Part of a small language model's weights: RMSNorm before each block.
Each number is 500 + 50 x the weight over its row's rms, rounded and kept within 0 to 999. Layers, rows and columns count from 0. Numbers have three digits each. The size before them is the row's rms in percent of the matrix's.

# layer 6 MLP down (transposed), 512x192, rms 0.0771, rows 430-463, columns 64-127
098:510539520549512501490525519480571484486497541580503432534505486530526486457478556579504481525477506478488522452464546508557398573520500620484508491661578541485574497484574406494434542444463435
095:491578608469495550567525486495478521514536514541497524415440558505417512540474505478420583454586480486579475526527597505495461487404450520557533573480479510471573429522527524490586510404455586
099:539522473468542536517559509479459589480461488528535533473403479491515460440551530538555464556529397457501494453564450531520488416515462514593553585426605492515497513523421534461441491523498385
099:469468447462568500478525543563619461510482459449573451531433479541473519454517447458453487429535583437489485523515541442455549479509463640489514509479462493435594450534492555520453545540459572
099:459492524479522501474430507467467505508479542515386507499443527510508540555516393481493476551415445487499518513466560516598487466490544400560531512584502442451507519435471535449523512472605480
104:456467501524542499500618490555507375491474485471490490516485559561534441521531574534532493561525568453511491496488488532483531479458460452482472486394462489425477597562518622500503448469597605
094:444500568523505503512456506488455487524462460557445501508566499405458534545489483496486492514426461497485441537480507489495493461407598596552563597471473529508483512446515470541442443469505563
102:455442503433437498566604471482602503473459511386528622494471466495527531516457508508432386549538449429496485564533481501459522416453562495388523466517472489518507474487580598531477480491455457
100:568496526363499425503512435462489552463637546449535536603500449544411467418553531473546560495478452530504502448530471526474488543482441479552430476499581529553548501505483396512502538568542487
101:545541535490491555395480440502535496552544430517496443512457475558508393575481468487435493435522551508442539537494458509580549465512501502560548509495475513489564554487411465552522460477519444
101:507550593547477541470564354578582413520507587435553489390531501550509496614442602526483518504574577517572462454563548517564481548457536494393553452509461510509526441411445418560550477539435456
105:531536484461484445522561525450592583465465489566478395471466430479489457487450547470521433484446474453546495453443535505505499625491499566472444507501485496469509507478478542442510565577511475
103:460472456485465497584481548507490572440471501528515526566466501506536556597419502558454468566469429572451617492523551437524550557503513455467488535474579500431399557502447497590493559503518553
099:509451669494471515558470551543528504509473577481487508495507533533454514448565553506517541430552536510544533385502539443438452490521477481582521464474445582422508430558498451519527572528514368
101:535470409466402520509565575576566472429438461536492519609497463489496579522540443502534487554548476517511579481453506457534487458480513504494581484534494450602472454505456464457463560528479461
099:492526560419502525517505480492579524475504583451568454450524498480553488444512503562502423539542440402531487535478428530456500460601517487526535547442548452556495514557530465384501451450510563
100:464500508452556498513426503567359459527451500462524534467453555500514606552546512493557531452528464588433566529518457545470508500480487454479417535379528471523519531428450597528553564511581581
102:473468563389529466514494449398446446470532469571472482570464503476514475536481490528467572427591563488542436478497572531489460430523473487519507475543545532547541467559484406541470530555390433
098:476376508476571484481501434488492528440540416560516534452494462446555435540435507444457417509403499501552477481514580499506499477519469523529434491570481528500480432466552571476496434541526495
096:530563485478475503546452528445578478450432462529413431484543498490493548434567550445458543514526504578529567488525502564380529496533533526477337529454482490451516483501495565500518479523632443
101:592471513454462553480474510525583554480549563514468552545544514426495475386509523460500490464546467463500524467455464466507465554510505489541496416514415452549383531513528495496541557492533439
100:514448450497478535487546542476428507511534473589489442498613554516415481517516501475593512452521528495559430451533388498467442409486467485551507479441613500503504583488575484469440521473445488
099:567548393528555495504531524502472495563541464494446448458436449462459448480406495545512506471500557504495579484538479404518553546500512503495520530516490540505460435446420432523433535546561537
101:354593503484563526549433538457568431581563480531546500488545536429459394592508522440525466485563502505462530467436437580495504466474513469497512539533518468571407463449520435481592468486552501
102:473511503505515587445528357484482567426570562463525463521497490463493523472476572494493476484484515465444429527461584423444496443465483483528538494507564513507489425436517502532562482469483555
099:456437503434508513599496400562497505472496397448512468531446507543500551580428438478459434510416513467505435536510531523434497491530517515450501493554549449468498550623534513528478418463441503
098:462499527482470418504545549439551571590576397480466505474500466427461494554468564539496429465441521471555563420552508495497490547483574554540584585467482450480538542473416534444543542496540497
096:517449474488457507598487550451483476510414488507426490460383474510554411406563542453486462424489369493426505458564517566531507462526487580531541564435468521450540480574472449443507506472574521
105:547524485508476588515463554456465446437565453494468488580393533483462441422509487466564412439465410538520507551440398477551478513555498492477545541480478474512490507461584522512425497524424425
101:493507527564518509626568472522469502480550510516549511535541441551517495431494574522583544502552434429480498557485449502444478480395570548479555596385490505540422465505537438480501466474480504
103:495573483505484422517488469498414479530456495566485492471623495467521522511490517481488532445482570437554530447594481555475477496506403608514457420504507558537457515429524531568425465442522427
098:464489483477467488442496513525444518418504557482481496440574495546555452545527620521496415551449535461490519487493496489590482504419549459426508438539442572393531514511505575493579493425549519
100:546504437479515579460518507523459491542510580460454507463556429522460496457552403488490433462506447544447507472461516452432486472534446529497532440577562500656541446541556450488480599556494526
097:501539452463466413469552533460466497422488526580505498512481409517520576503520480509492520513475517577574454441530496469454438430439561548548421467414503438524457489568605477431521536433499451
# layer 6 MLP gate, 512x192, rms 0.0806, rows 431-463, columns 64-127
098:543529562617501525470440499511475468505404564601562487570567433479501445514481508489549509485578412522500445445512499416481528495521622539464542585486576466637463538516533550487518530559449503
090:465573509518453487495439432561526487494544519454517518490547500530457583537378606520459440391435513505471552427519471506459461532450488476524556491639477525396643552416516527515503512424498511
097:470483482537447520441435446482484554571476510462590454467500485373517436487494521483489444493486463447532519485483479487468431527500572455534562510486469536560497475550493545524559624538464540
092:432498418410499522427430507516500502546446482439501466423456550517499457531475472497502472524587493622477517505506413544548441555431512522473553445510552536545498512451579482450529523516433509
102:528364471453499520397460506479427545512450523530538536414634579483511441571569547533547492585431475417492505488508611477466451531532466655510464501487463480583411526442605477546497538532475454
091:596494550518509481444394483484509451484481319498511529444519497467515501515474516542493491488500442578425467593483514554468424433422525477420408451424528535524454504464455415500482472540564558
109:538441532452470554548499495512534579524425529547476407414486537521508531528506484488607422543596499478517391557458492468459532566445549431426520460467517531570517532437551424496517506454481522
106:493472584475513507488476455480522584515497560526620495576514535529451527429481482480606501573420495434528495496490440428507517536472476435460440461540561560570488500475561447446469429548501433
100:442553551543456500501515357492537444529447481508552570537550546508503481560526443498512548418547499519530395489517481478469524565456552431526530578396396401461412551503368502474519400503557483
098:644451494355531483499549575470464493456521551480524509511557624559430498464409481418509442531523415505450542396533542406509531516472471550516501563482517505539401413519533545459482477486523482
104:507410508555465597518439526525497530577456449511615569585531565557484518457556497582592517426493513419527438503511497391514445521478444454492498497464519499573486502552495453504487567621512463
101:432398525488585525546491519434474462474509502465477508544533521489546467467600552479515431489500457463561574526545519507391557397396526545523468546510526550594528466543650471591531496521507513
093:468528497491476518516523518455546480545508580426558549548536486606479525534455491452523490422522507474486475539501591489504563501445550541451397530506517486508482494494436584447533420572413407
104:498434456529461423532491436490447456519538564512503556420520505535445476411463497461481522559447475545492494571513618479556533604467449568482465488503536515521495480436477544555539512469495508
101:541503522470596540578528493441448561506422470483486550537485578502560523520514566458534442489535529487546524481464530480499576484589486569442545495479532518497485635505536474426514488496651501
099:590428555475509553443422534538542427447436475551324521480548498486553534523542464402524443459462539425550380490462412524454472597493505506487445496497541422430560510530569459468481461529479507
103:410554497477528409517522427485503408607499442510482528488580590533370558606575528533568441430498466496473497431480426463416563520418461609474474465578508539542373489503529526507510498545525462
101:496418551464431474528520492451444452486510465441522509478518457526563609430547537521551517550529511456501467462483482389559554448500424524430517493538493545520512523454361474518465444500437538
091:540546481564541496482516421378431539494524457441499538399462452625532526440482474524579430516490573481497601443423508544566496554513339609486501580457509473424542473531529498572448437504472454
106:536486402497464497508419524398500478581492507392505511481514490518506513585512498451506539505572472404510482535486500472433573537425589452537444450522533509452459533544476499507484496475553536
103:522410500454524541547439485390472463500408483563511478487513496543482425466427452579473422472478520495361538559507491467489442554461541445487548435462448458498351504502435504444553546475604498
105:509481477590492591525488432523526504588453530532513465454552487450411485514584588524524462467571443493579470487586516505462528564519511537481400587491500519640535515465526540477584459438586496
103:510376451434508452550461535499531459506424450451553473506493554623477537451558506561522451471472516474568446521577389369550534514449436487472531502399543435462490535509533524464478486491476414
098:488458513535467547358544478548408540559487442465520477506581560456474505510520426487515517437453479437568492580505463500467492516448483394516418518500478460542525547541481547456527545483475486
099:588450526555500443526491484559468453491572453611530477593498572488416396549566542516550426493349532477448606457560600515416494456480528516455432502540488531547518419473526496464546480467514452
107:531448429476505507480531471512540567565568572431483529465586587441355443522479533446508522576500451498450512514592483586464514548518540506433533515572458571538547549504579535507580514530470508
102:549496518495524535476486481457402406515438536525501482519503495505401494500436491521615437554507499584505558548517578467532443555477499458541520451453433557538467519489570503497484458476541443
100:520475532491503435537449619438473524559518606534520447563497562552463465345549474474427391431540435541470493548509475504552469532414540442484470503477559488428475470532461504466567455470491563
101:607556512567538560500591580490569524562529480423501470493580465518477480488476477558577453440429418449552501531541444454473603436480462513520512518528532468484465452557425378547532474537488539
108:531457443473538548548479530549591562493367498438496542475544478483464492491446484459490490495520515479476415522506514461515534458449558588418516491425468494474563480546575477510503504463486502
099:539472445526484465525451577434410506435425446492484517521468481568574457559481472581428421482500433547514482497573532475454490554556489584487431469539511557496476461479469532452518478484579484
099:426394521446467459476513450462519507522463560505559528604558513362459498519515530490472521580403478544525460460482445510470540528516496508478460429508469509534567508504496484438490425523510439
099:467562543514529600508469547464554541532510575374524369578581475589507488487507472495609454421543408525471401500497504559445486573524565534539525562453481409509447503483509442529557434515486563
# layer 6 MLP up, 512x192, rms 0.0788, rows 431-463, columns 64-127
099:525547462410503542438533533432451495603522520456469446445491420443437429505404548542571476473482502483515541496527531551501519444527554485554523607473478525463560508465492557487556552444414409
098:549448468548452479591566489475592566474502433547517534456565513425508502434504437523586543510503525453430524454494505550430464556590525523556539485487578558540529488476479554581445429565410459
098:539432543526556487462507503584523483548451457534450485528455432457540449455487494544601503451502515458538513529485509502492437410435525601492561360492476494517479507532532464559519511559501489
097:493399466535470606652493500473593578566390555528517490578481548472500509472540337429551534539483539437526505568443531501507529539492544416543442429419536517521432449508449475408533465509509436
104:473463553467454492503439490517469515395400476508526525421462528491530535401437498598555513513518444493522490462527548425480523590478577502540422521561450470532499585439520526508470523586499470
099:550426499455408493477345463513516450447454532488471641469514557612489433491537581526547401431476521537465524453502562501532406469554525511471499539495577482553510546485494484528498488434479569
103:542516560563490464412561479527486456536571495538566479469496517497489385414542506411556506536456506496532481493560562505552470513468602505415573580625424445500465517510405555610496416497474523
102:488516479475436447479539603547545531527503535526554471526547510567459567493520518408533499520513552441551488545450504424537447480490443585499519501435484542544489597427528496530504532506536480
101:493469590482518437526523518431532586456514522531573541522504475528445485570536464469594431520562523466587555450462499412494523509514503520532509384462416456513513575495417429509482457411547462
098:497465455483525453587488460533470551519477431475440544576574526491534589490530515501391495511434549430454497467509465536486543514526445562420552487551497480352473506483523463413517522461652527
105:559454553415433493522573460502434506471475562451492531431502495476468411477534533470653530450469522446479658534541462529477508498422538507456474485436454530441632444543481581506479565491509506
101:541490456539650528465498498511480500543489461506433463434433444532399502549521466530408527472437443575510491477511550513453467553583494514468479539555521442567573473503512557451551495441551449
099:384528514532424541552551500435457618551386508458477464547536472453503492472618490429525487527459551468478521562525541450474465501515425536537511521422511482540488552424570517522503464520498540
102:453572530607422498391431496519447436576453412445449487549494555560548513507554526370474501479568458471485468563541510479483537578492560616500504503593611502574515497569502520494496461485450630
099:563571400479470503435497464516444589504503479311553471517467523509523579512475477523465402497529517559551483395567558498504509417506455561454453544539519508489547600514485434433533488561590445
100:506501489449494476478472550527579441425508417498467544487431435568467618554538553506485516549569574457505501429450504459494526555506455546519483523471534553458599394404453582446506530476534423
104:458478520583528445563439553375580456543635557489571535473526521534460478481511436505537549460553519554479535550448385477491451404447503469552490547495475444526596544452508546616530552452532484
097:588497471413438474430511513525567551396418518507528549470417557475477535525498486397508474446563642563513548538469551583544466575504527517533442445426541514475520513481546393494517510506515473
094:484498523569435504448486395562503441550527454435487494501536436593498516537444444519476547492469426528505478519426518462558443506462488503496588510520399495503550461400527439531471421474517458
100:483510567498483476366400424467508419518539529418442416473566493447412482465462454424536583468490414550490452538501522628533482475489545599508500405593528382522566461451537492510582471494495516
103:581483534539459436493566506523447453606541529491506533489469465428471469503492459555514518479489502572590473500445537514502463508578519457565545550481569477503465484511452386475541477423548441
099:570520421535483474624484404528566465520494463528552479494607460519449492517547493594511528471516488477524582433480449502524520550543454455521519492564486520472469485490506563575452615486423520
100:543508503436443523472522442546548522482509506406587506512452468521600501557559504485566553576445447435420561470472535497536531520470577576613508574467546594461475567471464428498637560488518529
101:548419503495380526559446441509525551452524572476494557601457469547518472527585566530543529516513485452498371561455534585414523563461548533509510489492467443568524426546482437495465452408517567
099:439485520437590327524484503562575544469520492446486537500587513460448451453503496578499377435498584441497525495510590504456471495551508453506583411502485446483503548390461478505524455485519546
098:537525491452551629555438503620490460550549479411540521523496503511513554496536515428438552525500489491538494525491521534549627523510570481470469502496451446494442555490512611563475433612538513
096:362490581469478502461439522482533515481502507561590492444533420523508560557541477420496531480560477428515464484555586551551498567520533572528405489465491438589507546561421498441547547557557489
103:491545467570524436453479458543535519479512519562467501500534527504571404452443469423468526527507494487603535408509565525541470597514558466525513444487531512533460462533474483515541527577478505
101:431437516499467522513407587535395431516509524482490501541523386438525524484603560537551447600490495402512466489474539469429391491444539465497522484539393521611589511496515518450455483465570582
105:508464562511363484524487511436510466498514516500528386550450375502522487560430425417431547490454434449541535473492551462402541493565489497442506516562498529455549554501480539492540492493463480
099:482493481505485527525547501438516493485614479502506514492564450449485608486435585475494505489483460345584528467389476493620488438460427493505516528439513547480509631541565480550543599459477567
098:517544546588560522429493470506435467517589510508373498493511508496464461460514547538582555581430472545490629481542486532496563337466487541473459522502505480469454513506497495557501455402459528
099:525480495555451576612549424499490543564525571569489432576510469568428572446436561546467445475523440393592497503507523477458512444477398466448483507529505536494594583490520481465567461436488437